From a checkpoint of a small transformer trained on Wikipedia: 10 heads of 64, LayerNorm before each block.
Each number is 500 + 40 x the weight over its row's rms, rounded and kept within 0 to 999. Layers, rows and columns count from 0. Numbers have three digits each. The size before them is the row's rms in percent of the matrix's.

# down: layer 2 MLP down (transposed), 2560x640, rms 0.0517, rows 323-404, columns 320-399
# up: layer 2 MLP up, 2560x640, rms 0.101, rows 324-404, columns 320-399
down323 096:524457486435478493452485471481472495510425478429479504475484570541538571498485549412516492461490479429471442449512483413508420530451513517515549430533484472570536558471458531504486472537525481497477522535456490513509501463527499542535490513
up324 107:547475517503489467524530473463550523463533467551529489464434486390510486527488433485502554417480493576530497468508469549484499547490577485485454485439450543534543456519550434488512534511476494537534454454495504571486513505494516513507486452
down324 106:522516505522535578431558431525485499495419489525507495521457524494530455503562503475548496447432490507507488526517430532495481502497482499467530556535488454473461500464477466534380497459569474483460429532445460498486540506478473533497425627
up325 096:508515487434507573558499509443500520487535471465510468473576469509509514560455516475443495499557466560437433574531448461546514497475494469510457452500499515502465533520471521480455472458462510433403496446580538498517481477511519511558518486
down325 087:492547503548477546490554445472488619539433473421506490562507478517555541509440512406502523497461519486446437509498502525510540525531441475599524482464465433428507475457509575492497534570477489508455498530529462505503503475467517476553507507
up326 106:467514479489437465585479465473471467512555549484462504538510517469503497521542508514535442429434510481549560488540469442543450397441480463494504475563463498498511522491488422491607529464465527460487526497500456481437572515462482470540454481
down326 103:512569476430481450503532475452549470445429418470469541427425508513569529573537483492555475548525520527437523503504491475479437541493448563469488497461495515500478471536491542510465509453473444513457470532474489485432521529532547467478558451
up327 088:544468418578469583414465545497467582466484459523494566491611478516442515507493479443525461505538531505517475533447501509544553460513545460494457476503480521473530517470471541523496476448501504478458444568481443455497540452537514533466502521
down327 086:502470470509477479445487509504491460446502406506504520499457511476524473517517552476532462464455523484471436421549504519552539523576515463493502490524492512503510482525473557538499499516499531488498534458443511512443546487535496484479530460
up328 097:506559444528493621573554447502511474443487452494491552497532449505578476456522394420567500522486457508479475480535474443550466439499487504561485515433534485506385474538519538467453475483499481491509499566541528484497535534467520460505459531
down328 105:449582462537538458491501559518549551443407507528487519494522486458557455503503478463478504508579470491489569433468449491541553504492533424510514494467467461517431561468542553440514432448521490521535462538510510550512468468518447521497496540
up329 099:508406495480466453555529496461552475519500540497486439486492494539500467491522534472530505575464509415451549514466482518456536486460477523499484469466544482509453511502500461469483518438482493503511468514496438530556479480543497484565499481
down329 096:466527494546508498496448489444531543544449498461531498378455477496515500542518489460534470472496555549476501462511478491433471502553602392470499317448536479503525500521538509448486458513508492482479474480468568547453416462492504402563472472
up330 089:578501465477442410429496464540460516523475488499485585526533488429412566447444456530524534514549513468489462540542563551450546526473545557497551492539545471542471511477573512548441447485455453558472455570469520492535557505555440499478477519
down330 093:444500507516500451509479513498502524522450517460461528526477534410522547543472531574567492435550519439471466497559515557559536562483544494534500467477535538438500507509484555486443433534468520467550515560513570462527438492515511505507508579
up331 102:474495503499407528489442524441489469531570512529491469453455516432471516569554497535485501542487500533454554493504433483483510495558536494498501524535559463550447436516469565439550529483522520561442496524555444543571528538523559479559480518
down331 100:490572469477494505482478494519506503488381514589452556475513563516495484459496503586498482552509485497509501483531476493526614554577536498537458513510539542545428463483506533506591528446472461546490457582537450465471502464493501564463461583
up332 097:503473584495482487524545486455487488452530527478535557480489498509551511486558475467476531483490541515568392414469518466494527468502455426492478487471512547562521514439536470489519488513511483518454516464481471391507510425564541493480506462
down332 098:493589499576513407474492479500508541490548510485467486492513543457490496474453478483511418495522486534540592544496438526461444496536497509505507449438466510425535472483440467526540512447544530506589499519560511563481494530464453497496516563
up333 090:533465497566505458516548486507451549551516476534504525490472521541500517554524508498469482478484577475522497524523603534523487455493505519492509551518502496489579438554496511457431535500517459605474532508483482522488513475475525381386480564
down333 097:475560511487558558515492512470512464490477458535555550446479472494497498512468453505518478541527553440470450481543550492516420453531525476480469387505503517518477502546520471424495547527527554479393525451536509471502525469471432474531524452
up334 091:441505545499524560514505432452536440536516526479484510507501510503467433469514523569519398491556484557484535482497518514530514526523481491511523528537483454505502528512561558475510500537506516482510604529465567528530586483484456463513472480
down334 088:550589572530424506542475535480524475461530438524485564492505534521490564515636445531537523485496543552466523426439485549517506508494609572545409545458510472443505460530487456529458516496567526457523391499531580460481538542525472501542577553
up335 088:572469462491541529480474473538418565461482461515510458465495502440484552486524528523516472496453521483522482418565578450502559435479537462495458560447517546519489477499506493457496404585508513548462459540493524500446517530506441430504460571
down335 085:533487563509457452574565495513519536470506539577462452460529438452552475459570447530497516498505549520558470511442507467555479527523538473456516439522570429474540475532489454548515459430497490485488464439459552537527519537567496416481530514
up336 111:434471428535493552530538492569580500477559500495535480528452443484492429538441487487465431520443536563548502522505467502526507469482511511463525437564482444479525508472521552498470456513499558425556470543521573513466535519423487567494579417
down336 108:565510511473480511498438468506477542562487543475528499509450489474539493553505474494490487455425474501453575571566480530586575459533561462483490458540561456450516612504440467459427512485528405532485453529546450495508560493487491546446562506
up337 102:485521567517538517519518420534542525458544586451455463459535466442546402450499478487494524447462472569537526502491586455437482543535451539499525488412516472527471474544557524447473485552478515522496515441510458539477513411466442433461448579
down337 099:473583543516529491514535569560481456527444527578500498510511508505488564468508481552451448494548444514480499547475529476489439421466477566505393461493522555456502505527534481522528486454546550547486489495496537524455518466575455455525431504
up338 089:533494452529548502464517550446446572439481458506571425544491543535437522509482473518557457514514486507545510464454506461453525485495524479487537533521543469531485450467489540543497431475554559461478476489467485597411500491574538514467476489
down338 089:510450517525488497493532499441509410525519499544482467507573500429483416546479537562484489483470484541482485485578478523431509528550518559452490454474549503538503485475480459535517545490523540465493470498503481449533579486550473480540473567
up339 096:441510487512488530502430518555504526444475507475525504455463622492506542494433493528478490588537426536496490548501525527497493539482519460497438588517458395511541453521522499513494519541503524471486452457527443472569520439513465510478512462
down339 095:432607450602467515471515434534514561522551432410506465482532520529506482497492475481520500505504521469487447489475506558491458502514611484555512498429518478499576463542490517473514396550492509474491477452478470432473530462529493534485471497
up340 094:429534526452487450461452479540471532500524543476489532465502467561477560501494489488469435445437496550420531512514419440541499454466472459512490497554495470553538529493490544560461490486426459508478563488483552522541529492433493611438505418
down340 097:594506488481541515551537464478461476468482509453462464535455432532489501456538526484564542467523593567420469456481560537499487393525492561610419527476553522555530519521454452504494516557555438506539495411489497447518462552539506466454459460
up341 107:464538476483463547476527488510486555473553500488483561448445405439497505510568569524510572479528553508501479508478559446451563535508444461508522516483500543480491475504493567530554451489524418607454490475538514485452560529484473507475449516
down341 128:453397543569453501489526481487586608473523528504473484488440443489487486512520515537507563500477486464506449486467524407469540500476438456482489539485508487515493475550544470505602475497465484573473534462537432460492536533482521483462490509
up342 113:497509542467515462515519499476517541536527489521512504538500463502537485454482434468514509428560525560438455463519565505483496413524499474494492397477444464546481481565466506524520502535545591541480558477497545529538568431518524521516608523
down342 118:494477481476484559497446526457488474482457495547452505523499523531414529540487562511548490453557511481509478498521544475544578494552520474576549529482510484521486543432439481452540368510567507528509536511466497485534528537478557537543533458
up343 094:440483483485497511536466435495448528513485491432491523502471538524520520517469488524475493572537435497524477529513543491474528536471456591491471499478458441531495469475448452544521582435517540483534441521519428449494548454516499446521509466
down343 094:488475536448537471497467471521469456571555484588463510519510507468474446445477500572553490454443496497497493518526547539450442414538528448468481467499457505506422448538532488483408548498492489496540457526531503474542482566579500487508579535
up344 096:466523490526506525480524467424466494528619469458487480459529523464537529526536496445492466470526461510493532547467498508450518467454566546544444453435523474462498456483498435487506536478617487476502502456502559477419465561508424550507496492
down344 089:452523449518524502582536516463444553499515517545511523525529462519543486467522460558482421515514565508471563499616458441461520469527452446510596488469516460530423441492542435468520443506497542425486479566463525506386542439496513478501493576
up345 100:539443445546501527528541469494461503509532504446544459510468430489532449503485519531451508501497492557566525504571545567524480514480466476561504511511524493517515393528510473503448466506545515516526531502512520429592495460542474487420575461
down345 100:521495474508492491565499472534539405504528446472520490515513538415488557500576467536426489451444555444475457505528465425474488514529461514488557484536539538493524552479522536526460466501531533549495496491522496499521566540517522486549550537
up346 093:424529476565497536544536527495525482546509501389537484473534506497460473503550523474502452534539474438520481460519509524469492463496550526506568472446516569516530425507464550567507509475488502512543466535543533438520476487485554457469516454
down346 095:484523477432475526465509530511493542471416461529446482499490486480441559493567467494460535601419470525509525504508562500488487498453455451478506495476521578454495483490505524499465535485508544491510470609488538514435518525585470516567466453
up347 107:495521513444544541522585492445544472508539529457549450521532509445516535483462443529514503579443522513496413440574511476551540500484581483507524541510544564447525519525482565572467543509497547533558502391506569404512516487509463493528539482
down347 100:523529502498431550501444506442559514531464444468488470549529467491512474499499483469421490487478503487489483514532486562544517537535610496527534520573464500472497527474502500484442498511570460494428496478576521494520413501454444463551549503
up348 096:458496507493455472500577482463494443494519455553463455463503507509553485498531525569454504464474510538490587499460536492498528477498531544516477462477479456523540516495444430514517542464476549476560414537441598529503545513437543567542518502
down348 101:513455481498447505530575575448421490481482508491511477460525480509553506519507460561487453511510526469472543459490546464474497540521552496528472589430525490580489503429494538517519448477432513446518451443521598422474582531422468496515489506
up349 126:525450472491483515459535443518521530537441562484428462466593479566535509505581496511501510552530563533495412483507525537506484465511461509469463549524472488507495458509457459438490517487501530505514526512488557526561521464560537504464592532
down349 123:456527519492510520472533443496393450523473424547527549496513538503499488499498387513528434521569458461513541427516493538482458540460578481473510456465469492477470429438482508574542542484490480522481478486522507514438468479464471579554477505
up350 102:482476444532420585543495486443425491532587475469511558434565513490518492560533453576435510407473527482501537531476502439453506467486511473425586496548483467447558561512531484382462522473546519476471466511509488534476515535524518435553517549
down350 107:518496449619464494477478462481434488426503528542525478502511478476526537558493467526438571475515456458516572509496521488457537488557476461537535518485569511546503512499508566433492530538479495431589530484457560545534529589478500472501457445
up351 094:532526475504432568419486498458453560568511457549507426481528588511459515440541407535481467522449507484490517530476513493471501507523494497485526540493479490507578547535504492443564565523515498544547466484492479559518484490513498538407508541
down351 092:527528494527504517465495457472459595525469493528477568524522543471514530490558491490521501504440501532473519512507550501539444478554507441450568482501474458496509511446579454443460541509402481465516491558511513460483472512476517506492534467
up352 102:561457492482481589498469441522463476503470473494500550556545553483471495497469408512491514497511579466496567531485503529523561477479612444547482437528610541402460453495483478478463464568478455428546474524484485484514580507489478450516503492
down352 105:514460471500541471549481516491529428500478494489527522521505471470512462579477476540461544463470557486487450478473543557460474487488486507476472452508442441528428510470511489556536475482526485545454575550496535474450497519535494472472556543
up353 106:547420448490533467551483599494479452483486504469479535488491472426466474437522475573485495529520474470456437523503557568521497508494478497512490523451458472494473570453448443593555365527540457516457480462519498476508479550568387490540569509
down353 099:432486595587552462484573463502431494456582463531477524511505524421499472546502496490442403450472469576509503549499489487495485486461524447404529470545547477404504515471488428490497480512476621515492484541526507513473487463504508483561511467
up354 085:566446417573567512470526534476433487428575490469513484423508561432525512516580487521551449461481477497451528524503495497517465511470511402427523542563485493549533515478494511493496494481566464502488507500527537533482524444513493498482471537
down354 083:460485518539462476519572547499517435523458510567489467408564469510490458455466538512470559456532503480491499562533537474532513545533505474514515479456515501500529394546533479458502442433515498442568492548448504466499420527541554530558498534
up355 094:496536420518457519519517451497465486392575504532503485473552575432505525516497496468483565539459545505551424431506487517500524497504600459529501472533432530523504484495494555464543521465487427531495568528566507511561465534468495481572410475
down355 096:489561454510476470518503534510491439441472469566503513507503550462526486546575507512523503575523503504555477459422483508459432428521492505552468510497493503466476570526526516479578486541447537532425488564574495458524479495484540446437408522
up356 102:583514505483475559538536476503474460452523493540505500479473525436534568478479465511477522532523416470487425504574462525454468490443526534447561526498490502477428448522480480447489562507503517497529486617542499476551516475413497542456549551
down356 108:470494482542478531459485487493505506476433491469486456490420455480450495448483546526500478470493558481499492435483535540550554574522516489518510539477547440548533469501503439479535477540521498528452580496515509534522442516462484447500497487
up357 102:576441516492450478514477457537465489506597536487463534468542398478449481527532473392483577536442523525449475481532489496482516515478523510512454528523567514556528531466540462414521465467514516557540469501470460508506512495548510509423561483
down357 102:473551456507494512525509430548459487502449544451500463485564473518451523450474512477469499556499529540486507489561530518478460517478527447485538475558471558551460531474501538502517465487450505502449420526549581485468523526548483560512507500
up358 098:495482503518480483503494497507472547453533469524562515467439424526500425508508466469502533604498441484536518499542459455490519514541596491482479526474523502494474555497463536435438541532461455537517463499464538486509543530592515484544577464
down358 099:595488482551493480459470569482496519476526516477481502544501546488486499540467478561523503480555596481517569469473516529469528536481503559437453468524471506470497509525504569505443447549519466493495493518554469494543546552470549502513459486
up359 098:502491478512473432495462454537525508545522515517444562515492514563540441509503521439490473482519558569474528485472431543462418511468549414531511469569537452500470482531460575495471543494483460563536559536602511501525477461480516423617585557
down359 089:517487503465458530455541513497489424454607491582507507469473495532476488476537525494506520526394474543534503458521502469525551454508531548427465496482574457456477484478484451430393427503532487464572491509511541484454402503511440493479506485
up360 103:544558501568552514492490579528539484545566445527445541550500447431524519573564417441488435506494507482586504496410532505565527467457457475510503473465498506472496499475485546499502445412496563528581458439513503457502411497529473562462494470
down360 099:458527505497491550560527607470492442508571504505475511563558503534459473496513545508476508501501468476492515480418540438475513485460587443547430458529455516428529492524452460474519487523608534483500514456573501417573509526492539566406511514
up361 123:474497444478464548463405472513552481570570501494452515464522462499418460504513486501477468489485489526583496504580432505498515522430545457528521494493429489486490520536578496504513494474560546538462496448529463516579478509555487557575475557
down361 120:492541512541533556521480463441477566467569525494494491415449523503451440502519518536464479467472487542483481551578522539518462505480580518455542491566524458435533534506434403542479451390512472428453582514479460519521501502527459504498497483
up362 115:491409473469504522498497495431519498483530464494470493532596555431472539526499472497518493470537480511425393487494450530465522477469472506496517504478522519553521592539596422525471407429504521558504435417488510505526433589552461474448418544
down362 108:476552527475519501522435469476517479475389577503503469468426495498499485471513468486487462523559526482455506519452519442487442468502552539494573514531456530516498492528460534543513520478523546527467509576493467526522496477506538471563483502
up363 116:519495599496523561501505475567496488529523503533467429495529502475510505521466508527496449462484541487479485517482511591550543489499527509542523437459490502482450539482490529494549473522492519501518525544487439463492522457465488513571438488
down363 111:575459556541456554539503425547547543468376484517509454460495435522501519439447463592499474524480493525490521510423492523530502552495453556535495496568479506525477434441510467506541498494503495526505470489510580505506395520496476487477409514
up364 096:537477463484504524553446521511559442540536456507480411512466561490422515500510482542563494446505573533519515510495505443494534506483473474549556437515458457482521537501567514478527519531495399519586491522469463521426495508504490555472499499
down364 101:494427478527466533526537533454543445518524452461516411469489550493545522491511439493499482527499469499580465534523605488500536498517497488507513435498485522487476423538531589424443540496494587453483473508540561500578537469430473452428463511
up365 099:495569476510536524495577487407503545457594513497534457504453543487509527428469419518518475500549517489502485520495470536520540489545492535447479539493535458509504496489492517512493422504505542456550556466446526490523464423410501518508527479
down365 099:492524503466464513438566450502596539535548464477526504480550509633419551489431501421480510512497536461473457481454498501543458519545511533470466545518444475454483507457560547392468493594413484520472457511582516510464500511517577525490447468
up366 098:554504455476482504558588526496495547521529485484470507445487482538591487443500503511498496529434519536493471500497486505584500518455522530550454439516558484450525454472509498512445560556583497516606456633529477461533488470425479536502521545
down366 098:473478515470509506520491475536499566462538516436522491468502485540444496503516543498511501554575488507521593499440510478585445448491492475476476522528486484472520487493488456490498526465514443503510523540505563479455467518559531541458490521
up367 093:490478522524479453585544471485517551426515516472521465477439430465483457509519442482500586524573471477533472501465527553525445453542466433489478550510496557540516498502535466388476474482448537527469442508492545490495544468575541509434461532
down367 090:477466470492524490484503509476549573536552549530517570518503485438489466549462548532551506478503552426526520482538498420533513466534485479492523535560506511517533500514465512530472438508531493437478485477486434483513438530425515523512408472
up368 093:432519498543493470472430449496554540513550446476536448478446496467458465527533502563430496474541568549492507496526477474489534464537449497513502438507569485520507497591478500427546457541544497516523496482465470445453537533556505443498469502
down368 095:456518452447531500490497483429464549526588410417473534503475477466533428483467440462466505528529475489490508495514422502447489509498480548480536495495533459542466470534471556549510461500562478424498536523539485528526474439572545537430449507
up369 103:562462520528458481439529505457512436563461548425507447448470467479539508474502502435551467496458542527420521456555525504535517496484456530515524568460553465519482482370585534500546492569489459529476529426548511529487510479452546503608508455
down369 092:547565456486561444510453415562464490511507472537538531543464496530445501491504486557600584511530516529483515465457488550512515460504496573445427521475471469547519513522528549431507549469454510530451541486514500491463511552526562500489533484
up370 092:523530548515512474499495576498429465511466529539420555571483549464572493433548501494480499536532566534501517519512493452503442482524442488506461462508471527452524515550562549425503452520540509585562480473537549479486515538491486519414536531
down370 091:425466569515433491496471422530537456535542547510582496526554487493544537501559528602512481526474471528475518563595577497521478537508616490517476506481547508431493478481434514554464440558565481457524478449558480475461543521478448465466433540
up371 102:507521483494524449468498519452516596598518494444471482494485523531459482468523471408541467502483439559468547481441487526522560498448545525488577518496518566491504479482597431478463476496528493603470547462536438517491484475463571502527527476
down371 104:445534484539468444465497487588478519507385517486511557509425494457465511453500506518506557473464569519526549515510550495498525535475516472535485508485439513490577509556486433591514502565469515521469491508453416469502468511532536480526470462
up372 113:435514508417495470493562563463508525516550535522450411491566484497551506468495508511438523546425494539422524511502454541455463532436514486551477455496543458556560401501537558463471583509511417473514482483560467478445550517499458488482465495
down372 126:518489488481493466552569550523544506499446542498512422462433459486518576402487463535461525538461534521487474461534526549440448557498513527565548565551569439495486426461500574442523534557469468468536502488482480527491448401525543506512503498
up373 092:529382498443496495501529509608536500528549530480449529444541559501514477490511522507585460564480527447535456503585530491513473476486507476471515455532443479503532508516539446486518520488489468413566509509500489537468470515386510525483426494
down373 099:444433452488414543447486516509501571516432489551400537509465433521484428535478584501518492527565510504435395485526479522545451532493538519513513488499502483482560491451514512587525522558525532487527490548477514476454558477458527550510475516
up374 099:551467524579547496519600497469463513452553501487496457490562506497468535480439483442578477519550438503541474557483505525518543443526482487540493493549472521543564558519477517519536449479508542560517467521487420527463470552519541496420484508
down374 097:540434505542506548492488439395491489483432463538489485488542492496507493530477441422505525513528493506517464515551447530501483513492458487555484498501498523403537488470527487512499535490463528483558531486478463531513503517559509490515446492
up375 107:474517527501422517519494438520519458539517499505473519568541429526473499393564488425484489495587481540511513573506552527518417474515470491513444520491459459467480511549500462520563412512449494517479615536447436529504614500539490497512377605
down375 098:471499453548485523519587497521477499554426448467483531423530572458546527491528499506488449527515488527520482511472472537544433558448444464439486491507569510470483530473499513519454474517530550483513545496529533472526549458508491532496477481
up376 114:546449507470560516487467498461484554469569451590430477503557483474474539482506510376472577485482556516495466482503414506478556573468507466522529554492532596535473571429530527514489461428521502481415527584454504451544508529481491504474540513
down376 116:464486518515469511577462531511523448491554502562455520548451570469488543486464510559426555567495503463461488541550537517490436506485497551426514523479596522450457499496519502541464593509557442454439554525481503546453542536515423591495535464
up377 105:552439522486541513507522455524478536544523478501434462537512382495475484510467430513453499439462420464550478468513496528510487432571455521540495455588457553464534528488488454487454497517510537522518503390472514423531526552543507420506433379
down377 097:476503542439499455556511459452498439458427568438530550491509512493536535470445515471477550482537618474522460452546503442499501529477427500436486547533491514571489477471577534495523516558503555444456564517520498543532497460611539492542584478
up378 102:463473508468470551482560455420425509503473432446523535541520494450505473456431613457514494509539587469401473467549476522493392570541528480534470583518454507487541472500506504448540500586570507532571508511499515558501478502501541522532525454
down378 096:554463560464484516544471483469529606528508536497509469414542534508488451456484477520510458544508533483456510497482565436505502451430530468520524520505505499463512456561444492501428463492401480479555470472530513626449514479434522443507521544
up379 088:459534563536568514437535442489451486479485452561508437460464514493569494511553552511542527514479532560514428452517442521480489448524533446519508497497451479474478545476466478547542558518479554580396463478474492506491480454512546491495480495
down379 087:482539443520481483539507500492515492539538484474490504474571498471470473501495504553527529515489426474486588502560537432450496566548498515491501483486524510530486600570510470464486532509484449456481455585501538507551490547444538551474532485
up380 115:480524535473485440481561509492518533474502465487530581453525484419486390444470515484433543457433480490513506492516519519533557424489460502529445532516493430503500578527483520491495527556520497499444476446517539571490467407471500437542472487
down380 125:516533542532484432494514483505497463491508446538547504468410503468484522481567489462552511475476550506518478487584522571509503519494439573550510489496472474498481499500458472469497506485494471550428515465542472514523510444530518480494527529
up381 090:510529484491520517377519552505455437529584525554477488502515442574479435606499496548513493497506524507500513549449410441412545555533542499539413539511495517514485443498519562429460479497507475498545475502478550492461548514496544524416530498
down381 093:470516491488526529569484535462546493489492474499539489521568486469505523422530457521456451541557497518505522533528497436483578563489531462506486503458459468442560495533504508471555526504468537551533446506461518491560523548481524454510408561
up382 102:518540499490475536472524510468492501586424506465512532514457512506483509482496521528492511467512547561531516507484479525442474407513499536554478417484462528489518517469554469522539458505530545444468526438459473550561525478484510440526540528
down382 093:522513521562469512469541469518452491487489493558554499514577564446517499460489415542479478473440478477577577535487455468471522517492512527470505608413478500493501422507567502516508565516536539479489544453547493509450450465526470496442565485
up383 098:506513501534471467527537468490523522497552462553469497489508449503530525567428479519478443564463512525469462470539492515466532521523584527409586494507506551513526504501463512501575526526464509552486444489514529484523485507515559450516462526
down383 102:533516466463550459452551459508495558484552505504530429454522541487482525516496599447536555591506506538488483494480460599553581505490507505524483561474473490547538494541545534490541477402502519511582505478495523506475488497503503460452382518
up384 105:481479476414461555537479537463425532465523448497494533537533472496537495578541499473507526627513474503499443519473562506537540464584551497455448490506600500501539436425491598523485453491549440505472476473500446592481528508528460465538570463
down384 103:518529563458469454504414516452552523514438468431502496536471495465491571554478522580506451539469520498478597550524545495463530471529516508484549496514513469487544505469526541449451528485411477526538524407506502529512504438520510520493513544
up385 102:497381522458496535478511458433402501526458457478549447397484428505491428539507532544511481534450459492486491581482497504493512532529513486493512523478492499472568556459540531500452441507498496495412505529532454553511489450503467518494503469
down385 104:503437553467447489461493499487539423541469539494431486460537466520470488538524511541491495590558461579446461496504495462458475568487538482487549453501526526504573508504532523541469436531498507497584463514473526521479541506512456515569575479
up386 120:587540522469577467571577593441516623520529502551442454420510439512512554484500506509491596511552464427474578542544443485489552484433505443498530535534499551531483477467497383525559501526535547515475493486573472520495512496574509574463490585
down386 116:486537502509479599491482501613501566523540506533421504560499480544538568499521483501490506514444470491551417568544508527512433513524505501470512503537490492513519457446508507555485530489485510444495538523528465469518511514512465491489558479
up387 108:512536570536465468549476510493433531535538526536449574528498465546498426449491497507519510407511551506485440484534546553580436525450442506546530465492512475396543554517560426544529456473555486520498495479523489500502477490494591541434526528
down387 112:466575434483465583445454472494501482520424576566553486576474533552515543532511474558460507500478455534526462424434478495511509553447475536554482497459544489549426437445538415558423460471528548506579502508480527502437467488592495511491478502
up388 092:507541459425532403422469497523446527537536564478570509412485481444516443544543552486485482487471521508561462547493472481454511498495479496530524491530494506507445533519421488552426453521469507472531454440483464510450452465488482458445536551
down388 092:502408468521529455536466467520577474494583535465460466440523536555557452503551455481477548390546561417449554554474548446524455419434509539540524499456506449451599558554537538452477533429540481504573506481480551554445473500492511497539494501
up389 116:533529555412530527499512502367516493513481488465481463536498519527457512536467488572450510465401512479549453473498471506515455474445471455536544502511513467483455519468476495490501457460509501550579506482495489542535511449439436578524558490
down389 112:524493464465532495467511476534461524396434493503486516493523485535571490430546492592507515502588431591505453507462504508418487384475485547471482505544508498491499508496482532535472473525510508487496553555491474468415485579472602518527514562
up390 110:488490486534472497504474566543518464495531491539521540484491545427491531449472472509507510443496470565502459546515527451499519499474544470464474481508473460541495543433517476542504513451472550439534506489431500530597462488502507523557523552
down390 105:490470497612463491415452561542453452488458406521425590492427516513505509448524523552482475504497400497526522491560493582511490553562464503470447487441450458476482460438526458510452467527483449549507524445443547507490468476450533487460484486
up391 080:548469477500466548517477471493475503460524484609521498484465502481500474524512602514492455450501525600451434495513471502487500496498520500548439516474500498444531500453540504462469566544483517475515558452554529469397475472495567503460545414
down391 082:527483497498508568499516478469517468450547420549492538493546454497479463540466452435474492487491517521489431504491509527530514499553507438452519465526550512527494478509567516464484523437435478486533501525506447527502439482483449504462476502
up392 106:423504523501549481541526482453545477499604476494486509450553519542486538549564462551480441445460474547487491500550475468502532442567487499486486500479539507488466468474544464521512527483434543458566526491519482492501525453506516510504522477
down392 105:533544506517504511499445492517521382414436472479506482492530527539460550461518510529461507420564501520522479453441459461483478533471540467488493510505452518465508469509539490555539577491473495566470535434493530507497491479546429534528498583
up393 102:452465529530525501514564527523526531465540463508595549522489493503502431505490475522515492469494525465484468511470533527477517431462575478585464465421517527446471514524516475521471450473494523432566478467472488596506445561520561518529490504
down393 106:558468515522445475477485536501581527465514399449506470530518547558460481535520512549458523463508489491475450534526476456506501452533466522411536505464465521477434569469552490562513564544482526553486449475496450576468503538479486514454445423
up394 103:481435455453531570469516547536486426424531501490482515489502468599568525469527525590538479463465559531480455508501492517592480514517491511451477515443537536494499514504482567484442459521459471536461546517548465546525468495561493547416456425
down394 108:477524507546484531453556444491527453419489467513520528445513504475489547474531538438466494535557508542539516467449562483460521485564573524466447471514514488487553464520516489571465406495542454418417450522431499485457490478535453508488494495
up395 093:540467479437530485487513471536512485495460488499471514437446499540506531572503492523510470515525514523487539513555486515497475492508482501473513540537444454441540447475473530520477530500503520419524455571597488517536485457564438500498519539
down395 105:551518489409462498538442498540497410563398471540515532539408513521512496508493516550440531491528517535517498492509552464539510502515506523481478489474495479514493535505477425643531466571504538481552534535483473542479464464528523505478527547
up396 104:512485407544469476485477567469518401538504463500537514503555407581471505440540482476520550517466482518502555448606510558556493485561490542488494510519504510462533453494498478531469588551529470501537456539473494473461466483459481514501544527
down396 109:507513444468460554524466525532545428487435519493495506469462526493521531518471563462461456488533490532502444474515475521509444467453499536467408472526468502516470539462487540485465527511529537510574514524557467458498416521513517550422475580
up397 099:439530547482484557520432501519474493512573500481426555477530461496461459513490517532445504492494450413440502484435493523517513480505528429464526459529468511396456490460467471552450530502524510562486506538590383458510518493443471559531489455
down397 101:484491516487495479496498470535488526470505511526573502533588509504450511504494486589491586509529541492431557515554487579553467515551454454495558557530472500537499495562452466466441522493488530418510485477429570557578452496513470528526454457
up398 119:490461438524406477479511507485487555479547454444483497421498432474582494538529443475512531507465519494440521474502490541532472553638554535499463532472515458494467507482518485582490505479541500397519528501485524481483567496441585534547523538
down398 114:528484514524400499532577414518589470474525574536431474466460438483509506467463486476579458500464497465488493513498501541444466512516518506503438439447507520535513518499474550552458437470554468493510505508500486489514495483522566498505505506
up399 103:521494523518470446548495491449465475531489552528505474413510455525551487464435430573454434456494563529549512524448582477476527514517560533560477558488475503580521498455485507535459418498431506472462582518535485589520443526472592509518481514
down399 103:545433538485509465480539538495438541513477473529643424452456481534491524502589439504509452461464509520557494552541542539492462561499547486542523520530533553482452528498476474499514587534476551529484540535532493488478543535472474480494543552
up400 105:481547477427505479459529465430503466581476507521489459541452567510454474503511460502470497409488475527453436473495520470416490554444509484439491527491489451570511467532492494488521464510478528510499517462523497453546574403503490507563495568
down400 099:559496519568505471546444537525497537523501549543555488466497530560495530536470571443470565512517525497477448532454482538502491430483492515502554538531468441521536490537527488369543481518441503427510416441454564461471515478510480518489539485
up401 094:503534406538519462498474513475501492464474513463446480473499517564407563554500471469452436485498454482421498507493518514454485473483477566490412555544572490550517479468450520511510520483485518551489519526495542454548496465476425485542531565
down401 088:512472602490522546486527430470477523476499477528515459402537531527548541520450552434496496521448459507510502476471458490490492531462498493512448492546519420514534543526500494480528414476579484514485551431513501540468447441588472485453452544
up402 103:550494512482530498476459485492479466504482494494410462504481493514533494523503524575474480538491548456470514501523413473389428490489420454563447519474495419514450551450448491415489515416490416522555496414467479546535458448523587592450506545
down402 102:458523541492435458505547563524492512488461468477490556518456545474426458461469549443480492475474512557436490484458543532523454484501520545530493463437478558549511497466573508551382475538520490484489569545470480446509492556462503558553483510
up403 098:519464481492473511521506522540439518462514525476497401494558536485539527464553518465409427522480516509570492439451497514501543520465508428512553557514457518506449545512517492503515518458453462447483593478508476548433520526539476499491476452
down403 100:466543353529496496493510609504584482550487507479453564490469547540490515452517443569494492459454604479508521553498525510564541547538447549415486436551542469465501527516493516560457468520509496493497467518460520507497467467486405437494418520
up404 095:470508512449481596456493431459471556511537523524460567528544532595492476448468554592531530495496486449482438557519498487572566526469461491477498493485484524451524567563480570532509479471536520511524533504437545526537504497440483576516507504
down404 106:537514520466463488492522544566539463395475451506580509520565453527549493513513503496529468539368502478518547565496423498566478530492542532467513503494525465414491545565475490504528459553489452520505492511483550482502490491576371443482535490